Weights of a small transformer language model: hashed n-gram embeddings, an embedding shortcut.
Each number is 128 + 32 x the weight over its row's rms, rounded and kept within 0 to 255. Layers, rows and columns count from 0. Numbers have three digits each. The size before them is the row's rms in percent of the matrix's.

# layer 9 MLP down, 320x1280, rms 0.0537, rows 173-319, columns 320-399
094:126147159093136104161148152170079134157078092136107075151151097106183141115097073143119145110118141131101076151131117152109165158106115110109102145148131140113126142138100171142139128129157105107114066112103106095074158110079096132168182134
093:142115146130127069165112164149083098102114135148143153132115187110164120161166172159157107016113140098115153149111118144143223041174089146086138143117134093145146166189174160089080126116141121097110128193147188194173140113157159149149137138
100:156130111173130118173151147128088124090133112114070153132129141091173100122127106111124175163191141103090137133120111160183114098203134202129151131083109131111126088135134099100120094103056112122124076110159161072146130122071120133065128148
109:103113149220137206099171109109115169165099123105140117107109145165147084064121125124080132150115076095197087139108133145153146129138141181117128142136163122151170105172168134115077108186207081212092114043122184151108137127113088089154140074
098:143195132130115127115124158117137168161121113109123077107156138169164131157095169074105101111122143153158175150081166120123090151174071146163099136139165083088086098135149182127084136186130123129142121127109128109120060142169150124119125068
100:128115113149144087117125160193154111024120158184160139114151168110110110189087094081165157078080168138146202107153150131172112136141116188089133198120117151100060159142142195119101160076119107155072083093136191130137108121118147097118139141
099:155109153104120055082137073153222119124187144118173097155133094145165089130138141135105154080100173136099108149157122131110133139087111133098110140149129075171083115150065168149149067151118170075160137154133157151142103173140112142154077101
095:073127088124120187158125126082193188140166185136132124163111140105111137120092137115180148188103108114110147065098092179182094094142152173149149121161189155081165119135083182137127125076094113226128090163143151198203140123166114118166073177
099:118162157131123151153095072163099177147133182112152143113125109110092126168117131172156108144154090116121091161105094181134133177161160168121149080086163094215100156169142156145100160106087183159160105148089166088150127134129174105171137172
095:115116115183177108073193111128091128109130126115124133045112108173107157121183169123133101134147092166137093176093164143116144175108089116071140134115066145139069146135130101153084135123143129055095111101083138151086111195155092105151110137
097:151110164184136116088117086167101107067057110091099095154135108113111152089112194084102120134150187179059143097152132156112182092125125109128104094131062151121093135122133146072091161165187137110115143127155137134093189095133111135087149098
093:078148116107094168121100118151046094096153131114107121132083164104111148095166149128116115177078158134161097145159201153159079093093083125143070123142142070115117100178082146162117149077135130081090127115150097083137192070121111132094108172
094:115111182073108106105186130181103165138085140120190142130148113122079137136161150134168132082076152158149123109178136159099122101121069148134131176115077113103111115134145151139174113125109128102126076136153166144147115101121107088204097206
097:150168095183147104148116158159155071134163142188108088156150191068145167131039107144146087147131084086121211086096123123194067141135145088128132126090169168083184121181130114160157156113102145146126157106138196108117135080140167149176141101
095:141158141170077136125112052114172212123153162109109106190105098152112123165159135136144167114081194148113141089141124126107096132052105105127227122167157173211106125181166114161133124076144117145122177145105116114167082118104129110176134103
104:149161078180073142132134160157128134129184154165145155101133157100155095166063137143133134092127137147135120069114145161088086134141100107138126119129119158139151205124099123146118103128098121104095107094106144141098106128095124128127101133
096:121142151160152150144118110171130083141126074092138129188172099137101124069183134159121124112150071095146091110151118142124106108122197172172135139092164108078079158169133142133108175155109098134120165122138164138074155163093125164137150088
100:114131054150170110160095121135151151116150130189132119179131115111114168113097138139161112203136099081133135067111125158152129099151100095107151100148117027141184105166151192109165123168233151146081104080132143102122144201121070137076165106
096:172124111157137089107117151141095078135096171141184182136156176180121117133108082106115172185181087128076114132110164145123122164088136114112057166121102148167133119130118138076096191126126112140088128134124177079092145163104137138084165091
103:103094156195149105133088087132096082098128133093141108089197147156099173119125097135121103120137185101144136131131082121078151181097137183069154133115101104103079148126116152101122153099101130142073135223099162112111104175135121081074128142
099:145135121120112089137065109143163086146133131150161159118121145115046058110095169138084093103066088085079131128049127125150137125111135168143129112134142081145109160120149186139153048170180083171199128117102184123127159134151176101140109145
102:101108115088105137113103111118139145137087125094137175146060102164143101107113099150173150173203145118112074141080118054159137099110090090188125166080120125147147087107125170127094127147072142157133062206089156120129108077136181126099072079
098:168103055140114167134124152149135096119128141099076126108077108137087121108042120068129150149123137088140144158089146143107119190140108116090187170201119095129149152112127114043153125128112141133171107141135138079152119166104119156168139170
100:140105141147100165146096117182146070158079040134178095121102130125116163133132130129122144171125152132106169178126144148125146105110130144124114166155118119124116080095085101173149128123116159139062127141179102110166066117132073115106167148
098:153104099106133149139124150092102128159148167101143108133160122130104136102102145125120143148115177160099144180130133199129101132182109119160123147146150136184044121094146087133169119085152111109129090171159058159175117087094129105134105170
096:122087115117157124100113124140130126087143164138079092159147138154145116087156110101133154103144146151154117101149068126158093122129141102160156137167140160176184178131123163058157126156095088226093181097166074181127162112133138148112136131
097:104092119140126112111142134133132081098159145120191101124139172136125132133060138133162152153063102164153116153122171143119087147118185090114158096096145151153129134130213139117154118056119130137151095072121093185066187184151126183143174104
102:098141126133109120217131115091100174112111151125080151172100166102147118177150137128114087119181058167145133139131103138086064124083134130147171129134098118182100105130138128145118070118116133120137160121105102103184118108132127118111065147
097:180109127118101107148101144159100146117148124098113134116106102134190127139099147104076114084111125164121116169126081119099075125110164127139109139161118103072109119128160150142085113150068115091083142195168147116125131168109171114196178108
096:150098095207086139142127130137147131139128177114112160057157126133132141160167120112187170154097176125145124131092183172167141161124108165143176094131130090156174093125118134138127113145084127148170147101114095114179174073142105127118128102
095:166076130119086109124143109184163090121160135150124115136173104131164131089130135125107185112158159095107134105173120160084133131107200120111148078126114114128041140100093146128145188058090142154137086211141113098102147078108091138195128120
099:150126131160092157182136164107166146159086120171134174092163151083198156133128120140138190135108161159137104096127154071116120099109126162152110110131154117104131140148091179150145136140135109152149106134128112071078107095088125121104125049
163:154108130136180160154053110110131113126168117088138113157057202134101160113103121153142147154086042104125078154147177105129144128145102114145147145110157150114112131128162122142104149110127210190126146168138106113118092115142156137141158060
099:104127186115107127146192186100149129075104162119063102097173106097213131175091194089192139164133128130091142163087148151112087122136125130197126142040188097134132169099142188094118129135094121119093103143147109114115079124091134123108144105
099:159137107054056137150108152132170096138161093177132133130137160163154131125044104140098098116093090121166113135064123110157101159142097134158174122089148104110153127090072134122081135146152164102059106109100160111126116049159163123139115167
103:126104141148114115168163085115144157035065131154133086121185040139186159052126143134054120125120070115154086148122081136157143154153106114125200134130080119116127095132078117102103076071036131067097139139076125178135108107145136124234116096
097:101144145182151149110139106160117100140143150108142131113095110189078100145140158091072187145148126203139154196150129098120110139169093095147132124096147117142145085171134142130145131094138125127162032103143117075185173101151098127107131102
100:149076115218119126116159101078118132159142106110163157157102173135104122122125204101169059157159133199117093184139124071134131143221125114063145102068140140143087135079139117141134043125086143134156205138167166088095137116123121105180078128
098:123082167091079107060156136126180051144057146095088200159188155114143171128119173136099138100157206127120162110140145098176150144188114138097140216108138110116185219125134094093148181118112134139127110163110154129117128173145101087123110147
099:122127158091153096095143146109153140188176132172135085117130097191144151104130171113077160080168133083095142149089141105146066151177136168128131073111109125088156145166097122102142107087125136122111138116175144113083085128098143087155153162
099:134145160176088122150098113138177151128117175147106120116110118144107159137108117089061113115060185160186096122119111156161090147060103081103115139116086153066123129173162123107182105148136138164094094122119131089108155078117121067110120157
097:164138138149167150127123116140111112052136179085115195106110114113121176140133152188131105151138123112102156162157134116183131164116139169145103184139124135124103107114113178131140084102176138180077113116146142114120127134172133113146174102
093:163135116138122090126103114163139085159105163146071143105091161120105119199136128069076140125077144137137133131123117117142177103099130156093151123185091115071113167156116105157102069119123112139175093119155182164126113102079126121160149150
099:107176093078127129095075165170135123100081090141119143118129181126091133126085111145096115128125134137188114151131090134122128168126120098125124125105129184136120166129144164075129090220152154113106089117141129084170121085082125183154140155
095:167155110135115127138063143088129078117143133107176116131175146121143084106111089132140085101108181122099129110091118092105152133137150124136139135158144099134215105097113066147108174126190101129151124146124132097184117127171118113098135159
098:153118144132127132076148148132094098106112091120070173095103091139114113175182140153157083115154082197085111074147136127061138113065136104159154151154121135157194168114083139212174162131116135125161163191100047148158141142085103184109251185
098:113104141110140130103200114175131137152111072116113109103105111122048133153125093154122138126086171071101125104087135201105150157113138177091147170111156117142100136122184143116108087162184167115120103110150074153116127119165146122128192151
096:122146157065145141157174133120133135131134142124144126132114104203124151146109117169068073122128122116137136105171104092086163122114149140112158104151112110183171104136141144114136163113100125165155176167138124124132126136139140140140103077
097:161129117086116109133104130111147154136084042140157092116116106074093140105114107145135138127072073139125212179124109200147156089145133100156182116111111173141167097137102133124077149083127113114176136130099121097167088124157139109115172132
099:090121145130132108101070086159101145106117119112089117129114093148134173174130150126182109103118110137116106105124126165117080137152113072149134153133157147116056110170105136181156134128151167111146111181155158131164115134140097165080088127
094:105107105125146125166106215089120081145116132141145151155164175142083136142090086185121108039169155125086188074133098147111171096148128159123123180161122131078126148129122147100113108157140098088156145130126062179154119112217142151141113142
095:143080088089074109095109090113111118163131146180112137137155134093101156072050163098186165196153096074167140178118112093173165122143132153181125133132120128174114118106090141103120128214080128137137141067114126131102083160102176112117159141
098:092083178139082141087142156120102131166101114064189194147118087146146107163170129132128088144097144149137101136077131188085158214154120173085112140068113171164095168178110070151135222176183132177170148118156140149143093176135104127154118094
096:111162146128158089095093070146151132132125102146171153185170177113070134163163156124155097117133144105104156122143140148080101171104114162097137110147109189115118135223127118143164157113080132159125112216096096130160121103150149131143207109
097:128142189059130161170111097123179094080091189149061152139115158113143137172105119155084145121127167147123107124154075128153128109077068136068146136109085083134112151077130120160043179123093147131136141191142107151110101169077163149116138141
095:171108164149072178145097120134123097123141117096139154098110095151181155105112119164137087099155128141112103122099139149182118184080122123092103116114125098096087108117120177129089132162126116125138162124137177068184156147151144145141129154
100:089046083104096142096050165176132121075136099116119130145095103113137139063095120132104106117091147120153194164186142158070094098167082122176133140133104104100141127108091105184041150054116139104137123149167159154126099116126157151122165215
099:132135090157152064068094142141097130185156191112113091110156117171092128146141102089146120109106136120110135158169115201139157156133112144069136041148118101102070079132169108154131120178097126125049086118082095136136117102117146125184177126
097:116072186106119108112117133159138146110081142068142153150065142114141160127113135127079089116105102135115146128130147157114105121134102060109149174131122054141110152106149165104137181097116133158037140130114153157154139156179112081127090114
090:153097106095126052149153098101173161158081160130119124100094132083145099105078171136081177177110192118149132165141125123062115167206087095172134092120115127122185142155151106081150099115097122136105158143080125147131134095130096123173149173
100:140123131103146104102115105133191129144075134158124197112085112142092169141072093116182095119139202141145119153118172149139144072176105119174159144168128125183081090160061072182111145070110129107097158121139124111181159102163083145178090107
244:174144143122153108172146107133121170147126151164113134127122196149090174183133116152143162145124204140194139139141149168153162179137152184171189157150179164123188082128132204128147126133159178156177116158145142157150093108167140208126148154
103:119110163131087111169129160104112103151133142111155113125082126154206149125193179143080102133146090136153067078123112172146121129071066107097133048133128125174156137135094149140146067154171153144136144165154109095108142092112167115154152129
097:104112049126142151087082117095113164169102134099154129123166092122165165159130111106161151129131066148083154148155163104142162110086124152136122112151087100127092066130122117121123173178150193154131123072125208145170131089135089147111141082
100:088149141111098135143140147188142128161205154078130116105117121120142136138186112133095183107186126092180103172102117100145133149140123075144100132091125106147119125133154132142086094081128143096134136124103190113079093109138180197153087100
094:166085145113101144123185129120112087117128152142163148069168079172137132164122159171139138128110151124138133080115137108103155078100145143151105119129156107194125147124119158125120112127165110148140107141102186135155117131089147123022151132
100:102150122140162114106086127164138147121150110075153079164103135155105140176163168148139134174165103154125081095147121088126124108126186104120159087081122143132157098146168131095129147164163177174140076181136131127105059090133147163120066115
092:192121102140073137102108106079147093141124148065101111125128138122155165130163126075126132152082169168108095114075137125123101173134110165031143115148150126113140153065155222048139105105125113097108144135099091151150099118201077165136176138
102:128116127148110149100117102108147108124112170137116069117109153135148225105094148176139107109142139149105083144168124129153130125105138107202076074088101146075114124131141130134104105101098169140094128127123107124146140157050149126119117124
102:132096123160091132145107139110159100170112133105119131158135110118096118093130106135134081119160138157159094165102134147130080164148139106114082140196079145075182135156123076072166153122152140166129152112144130130124164129132117125102106142
097:160149123157124124132148150131107123094140147195129117114207112061119141136120119127122141156144144138129187123103188179112168135142119139100137122223119101108046172157137172130129129158134127098109139075176166135179119133133115163114092158
096:162122095144147157076108124139126111076097147140111215164122101103089119075104126131154102136146102146172161077130119194163155118141144110103105083124125108141138122144170100112091138145096134189176085097081125068150125081148146087115101127
099:125089120143139137109118094140089127146168085152105111118152113146166132128070164086095125119146174151084153166104141157098173095097146122187124169162155147150068124154180108072175110142110146167141083111085112067139091105071187143087161160
099:173095114104155089172140177099124158148148106131107135095162114155158113091142114122139112124097122102167070144149143109094159133117164188148119131111111084127183139132112163146085118097144137086161127117192128137132095146093130096105105141
095:116054111172156123111113166093132117109147082166060101157068119155132128161084131144088115142047114107156056141123131132185077103145166098113132207139117129155097158097079218124114157098135156111117109151211147109127144150083127110099131107
094:151089159106173144109105132126166060122111135171169117041115147142137140106088156164063101195101157163168114154128152132170129158088125184105129116170092170071117101150103115129071107095082160151111115072130146095102112163071131125091099200
094:158118130103144124041156090131080102140131116154186115148133112071126147130085081110106118143136082131067150184110112109129137174093161117126102131118112108120171132059111094128177140075108152114150164109111055109107111103102084158117083093
100:133158139119194085140156130159095152149105117110105164101163078150144143171159161149146083152172093108118103087116112174113112140151127060167134157116054129123098118105124126158143107068113134106168142174113131067192164143080082144081124131
098:141133120116154122153161171152139108076137114094177105156132153130223132066145077154115154092128116130153149156170115131194148130109138067144109096088136120091129123147167163173097181128145094163100109142157140116081150166116177171160109130
100:138144082117105161135129101152125122139135133161176128159099156127157132135127184153111176141129178102094137145129113113150117124113108088089128112088147124181131126131142137143119135118054136121138165118120151175076172079072084117113098120
096:139130085100167142128179122091124142175092174142122107123090097067178145114160199131052109145136114073112065099097137196084156115204094102100116112155116105121128122111116161077150110127122153087104110152130084161152101111120070145192053141
099:132150147078151082102175103102168112166111155117124081116133094124101102096184137098054164132111164172130139055115116159108125157124116132130118105138084154114159071172151120178153186134093151113123127077133125112123211048106115101117143178
094:114093071138114100091142190135055126171111122130132138175162118144151202148134246147162109137043066173088163157153142123087102135137145078079126147080158151164186120106141146129145112156129118115131136054119146161085167186097167139105172131
097:189147161109152107163111191139122100121128173154108120149165118117155107113115174125146104118125157139159155122156089129075140113056101120127147133161106122101135141145079120174105121129118157090119084126121142152134126099120111123166073070
099:090146135029137121127107147088128154083134122140135139171133215103124120100090077173157109134123131169118185094134126087135158143156156106110141169175108140148122105102093110148084150137129150148104107183122163141117083073129112132119129113
101:150143138143147179158131098110148154124211106161101112108113180109168096155127087084109142164170145150099092111056157176179099148195124176141124120127101132183104137133074133113176110145103168116172189109255079091137166138112165139186175172
096:171195133161135136103157095117123079112101120079067199048123138131127118152099122110132100096140157132070148161170065105129108125166118098189137162128136110107085144146107142144058097104140081053092191150103117107107134114100123131093182188
101:115144142138144127174103155203102062111149137094149176179109128132163115207115143110122111151155132038167137127098161145140123089155125124155116128142149119133127180119124176120135113159168074100118113090085077168179157142143132134118128111
100:167140109076108184184101155089095093133166125152158061105069120173143138088118187171115096162127163159131158124122115111200137174112093107157134138114107098192145157123150103176151132149136191136134094181142120166185128132101095124149092046
097:091153155205133122124113122135116117114112122120130103088098113098140115086148077174132145089151109122133038098106187120097082113180231098107157173093113091176097140156137124132164171136023170099089149131127169101114178177108154164145158184
099:153083137239120140132150159128133151138130080073186192119084137083080198091128183170166178157112091143094173086110109222087171072069102084120127147116086134062130107096164149146176151122080100157138085193093108145109158145122119125142152081
098:166088102160155149137050165152138123106112187141120078133122096119048144111180099102070163122142203145136086101146131132100129118157192140194146097100067086118123197111118233086106128108124126139088114146143191121168163179109096063120110151
093:106131203103065152106148087087158131174115161165107088166128102117170074138102112064124137157140100125111160165143140118070113157232101134195131147143148141093141123063162169085119201121175113192184132091148115213135099092135127105060133136
098:094137162164101123135172101113103104091085102094128150125119109104111141188078187058182121199187179150135174120117187159168112112166146162112158174191128156133080111122123146078111070143124081197124133110126155149058127131103125094162098148
094:097099113115090122156096131140096094169151105145144097092126079163115076107183150085140120142147129162205133099112119124128116096096137107153135123115116141138154059142155152125176142080165146173141142125088178084098130130090165103144157099
106:121112124155113190105171130178170081088127095177085109112139152116079138165126147158152119163150173133106129137141121079103091153102153147122169097136118166111142139113077102159083175157135143168135091099123161145115115185156144110162091111
096:126131128126125136108142155152179166107087151136149159101023109138142161133088123165073149165128119096079135151142158157160126161141124120144111126114127099131129205155180112178156105130104172155079157132095122113154145176141127130170068087
094:126121096139152190128156138170166136066095179112150063147147117030141109143106143137165123142167141140178140145135125189103195124076197100160126139165135129147105107094133062138065112109164142132171123139145111112142119090157141108115137168
101:157126091163105175147159111101055111104187170093179157127092129105120128158095125159167169113145135112148191152177096122119141133108133202117072099138105151151149091128114133070185125142117152167149121120152129150110134042100091100171053106
097:155155119151128085104111110175165144115113152139157115113078106096135065095143098123157140091102121132119159115142146045084148199123176124100089181116055161093136156170099147168120144102119118128173145140088143126109147080087121087191126123
103:138122162121115133098145154134134108138138160108100140151140157146095134082079089069160108104124098084155127121115186129190106151116159139121152153134145152170143087136146109100138138117125062111093200095046062131110133104101143085149072171
100:176155152149154153098146119157133130167102090067149108108153144161142116106088148131050100131061142057129110119128111142110153173108072114074108109161151112154133098162092119141137144120175133163138087088126116167096178110128064092102148177
096:086140152169162150076127154073144127103141119063093118094147153160130120147103127145141140183080138098094148128095131170088059135134102177127128157139193138149149109211155125069102111080111156122133110076077112148043139123153122152176181088
097:132086123136106105145131115120135134147114109134175145154140111113116103111070113156140097135119192153104076126172099152110108128117123091146086122097115132099149144094152071111119122090123122160140150200137170177132102154135111161139133106
100:120119129118093197139116146152103103123164105101149138123120141103127145119128159139068092097173145156127098124133061141102112112102108126109146124086103079154110140185148101156195179161149173104158105180114125142130121089146161175180166140
096:144133145112109129150111215136196126097114091098097180090131125109091106127127118110129096157106133138131010148131181089117103120122121141126151181149155111136138148138106169081075096134115128162092179096094098163138076083176105115097138050
093:143087158114098098120114110180125113121144117135124075151134120184137125146135138085094126163115107158114145129136107159139138162145061145152121090083126101071130092092117157129149173116113113108117083087152100109105143100120146139127153078
097:094139137155140143085143080137124132154132197110136137084094166131094065123153162160111178130110109167144105116145170101075125140107046191149178154088149137048113093119105102177109101140121084146099057162122165135182188109111154133143139142
101:112085085079106100119106131121091199092166145079118145160148215173121156174160131169105086167131137149151090156162064200165098096121121146070105096144122095149146130111089140117105144134117158095175095099146179161054175184151161176163139082
100:156179078076128155166158144078149181129125135121103106157130194125100167081207194122055159146072151137098154093107139117168137110181093181202139125152090075129114154090114163209224099122166141160180137131148095121160122184147130108119138154
100:140114153078135128161085128143125065125138105159066114139183114209106119141093059196136165086148174173105092085132173154092172119176145136136141149160127192129101044157106107105249148176152078130142137153158160089162159156083096113182126146
094:153148118158149115137129137139071091121116132110147188144070113112170114111139167133139057148153038127145092163085195129116132110143149121134171176116099136143146097100081082053104152148094140145152150122118113113095129105139140094069133077
097:140062134118096149145073093187164176153154096120146085148140128124157171157108143101140085117211120203137180134151163138117172141116126200118136091124108129106123138061135167096130082172139111101165159124168114062147104154151149129098136161
094:154138107104103112188099090166115128128186175166141157150104183083192101140111088147099119157144128132116167154151148135113128129117193087107102187162111088082132146147117157132151134197196173119113132091150151155120179189122180144109175084
096:124132172091117126151089092137144182137077067147087084137124144100145088096179068156160065073117145134172052082091111130132144076111133116146120097134193112050125138121094127149127123141086174151114152096099142105123120108158120157076151157
099:113180130146106151091081176171120164117143171133127110154109093119135141164176124117124120110134102135089123143139087143122145201130152159137078088122143113150155184232116195151147126136168116129093073117166133122118187126168099114106046101
101:095174155097144183183125142161109130109128160174091182107106133126134083095051206160115152169107172127148183111153073134139124139132141140170126139125110140090128135065127162136106149180102128084123100068122102155133133115147066083131206144
100:094114130151106139150109129172144118145085162101144101143153127107132126158184111113097169143087150110151085122142099122169130107106063150128125062130167158124159114119147111163179113128172092122122106169131139125109110148102103106112138110
098:136167136105088098145117136167113134180153177155128086129121136120164170134187121095126137112169153115128103170108144136175173148105188125114082110125144115161177082105131104137110097182088142124134054129133142071191093105098133083130117075
095:104143181152112097112175107190117095150107048085126146084179055089182118182073156132132127104076065170146116139143147153123078107171137139110152186156142119153145149172149129080137053132161174119139137131112116158143083113170132135152152122
106:124097090133127157143127131139162157187126139144101100149131119144136134142164172076123177140131173151107087119089166127168046112113119094144131137131119135118176128083114154211076219187163149168072115166166152130065120169087102140117116109
097:188104143109111164108128122130131152207144083070113053156126152136155108044149174042103143094136102085109167198141166123073171084090155151133141132157136156167098107102097113127165106149159097071131171155180105127101128085111144085046100172
097:135149142136119141163160109144127150072137071092125179122117139124071113176155126161141131149142142149155149149132123069154120087124133084156113110091084119152156167106053134159126116155123135131123120151101095133185132148096124077114067142
095:122106074045129184136106094135118169125120157139182120113092110180121151085148172066169132127107153154112148105161122127148125098134073143137137105119138100113111154138160094086147131093091116133094151148122090079152183049127071145134090098
103:125101100130118180130222087141113113162143108092074142146120133141110132109086109110189112106172120151105110195172126110170108155163176104169096117176176167140118160103159116189172072144170125132164112127181146136101102191124111090084153077
095:147194128076124132120102174186110129124113103101115124140219152161168136117125078192153097120168076138147168111132151156104118155147150110125097154132125090143090120145160156210125156102097093126201108129074077095106127091156143150113101174
101:113134187121174152126159107121143060155160135113121151161078127187116215098108129149159125103142175116137085164186168123095117122114102154122147129175151100164157095113150125202126100137203147102146172065125098084125113112118119177132165138
100:113096163129184102145107153122174090066145129145158178163065106127129126099197088127155170086095153162099152173209159078103149122152144135095120059153133089068132103137162164130107147211076123146137141068128179142148141095188162158122066130
104:087069125102113084196150095128130089086111093153109129117077130160164084139091217143148116140158124128130106120140130077130122103137188086128079097118109103082113131076105109067154091169095151121179151132122145175166034155139136159143156091
100:119140135163140147078164121153168097170102099118162180095134126192145164132112131098138171139152110149132109110078124114160158135164087188129126159098132133194094137129094132079146142084174124110108087074106085087104076187103100099100142146
096:185121162188138118040072124136081123142122111112124131070223172170176124116148072126062108090131094140143109125111167115082073120100166200101114112131197158102137111096156113100090105097129060117153113165080120199110190156091154101160064150
101:127091175113193077163171133171165105147121170171134079168140149161128129146143115136124163127216078135114074088111199162114153163176093075153167130153131170104139102161124127133160107121105105093179116113119149090105160122153085108152060169
096:130138177182179156124174093108096127141143051112116090067174129127125163095130142085058101167090117125145104147123168146151119154136178182114103226181141114101156144131128148103046161182178127213150144155130088081224074056082149173141144149
098:142122109108105088165103169142150124094120080117143186163062116118097129135175149158088073131043153096182111185162137065157184088095088080134114121078134118161106106147138143132146083134184149140176094140159180141083125168118072123096167193
097:105116158175076088146125094139163095121089155161125142133067124093157163116134135082115106048122156155107172139199156105114161146125121155145142128144088129140124134121082168129092101136114164096077131091188098128155115159107135175158140138
093:109180123155089104102138138136181149127127129155085149170168132136135085055110152075092123134045174103130054101084096109100083125140083152134111163150128114110187127190086106104115122113110124147162114104131121161089146072047094091050114140
098:102193117108146134139158169089153142133096158090138096115157116106135124065119089160112087112155106147130046166176087158150172137160152145129140143147180126111110061160126154073137108139141125143082153088117135185154173127175116087169130103
097:154115201108107132161129174122161087087159073113111171154112171091127100169132125155065048080157114104133115165136123132089162124081128132063158113133106161124082154152170148122070050172093180071172087145141063113107160163101144116170130148
100:125131127113087143159102140059150105124124094146176092084147160145142130149187102113073127143087077165171108112051122101079147088133150108150174173042139111151152142090115124106167144098143134093187130123093112110155111183210100129149102117
099:144165159140152168086111153087134180162115142113135124134148105185107149199084150157120149131151152118115152131112087156090132123047099139144127147137091136141064162142153090154178125140130161177114166103036168071093117123081069099130156144
095:097134138175133140178110073122098181117137149140169165096118144159071140176156148085147103062142095101137132131117192115124166078114109091125151125147157138131097119189158136157162133082158091122158151124143118088074151125123187157106110119
099:110121135136099145079088092163057153086146105094135094171116122162210120135135137083085160137082153215130108139124063134152128094172112142139125163132089125153140091133179115121071147101101145153181182116106176171121125083159080127143108127
091:122114185057091179096117114130128107169121151132135102150131116114064090126112135138046129146180168075175104136172143181119065132112092108147127164150166136084170134114085130140121100141103107095136120117122123147127123052134104108147065149
104:136154117179144100147173155087160137160150162107183177105137100099141060145120140086117149147144117099191052135063104205121076128122108155126117139132104094102145157136157131092101118096077142147128129103099179136101101255114113179113190129
099:161105124128164158104182147120125098120079090180122156153098183149161151117125068109158165124147101084135149083140123169148130077180109076105137168085123113083080127104104119155126099114111148112183167111150131137170128082064125112126104164
105:141074148139093105140083119129126100122100181122139112132152126150078129109171100151162156093104162170117129116130134076167161177160166060141153142092113147124144067112147089117112132129090109121048133124153079108078151150145124154140133127
102:197143101133123122135151163158155088141109185127131107126177171171147123151106173163108165154177164141064092142123095078129141145072148109115133137108138152113135118155111159170168151119104144152176075158132157126176151106108116131128116127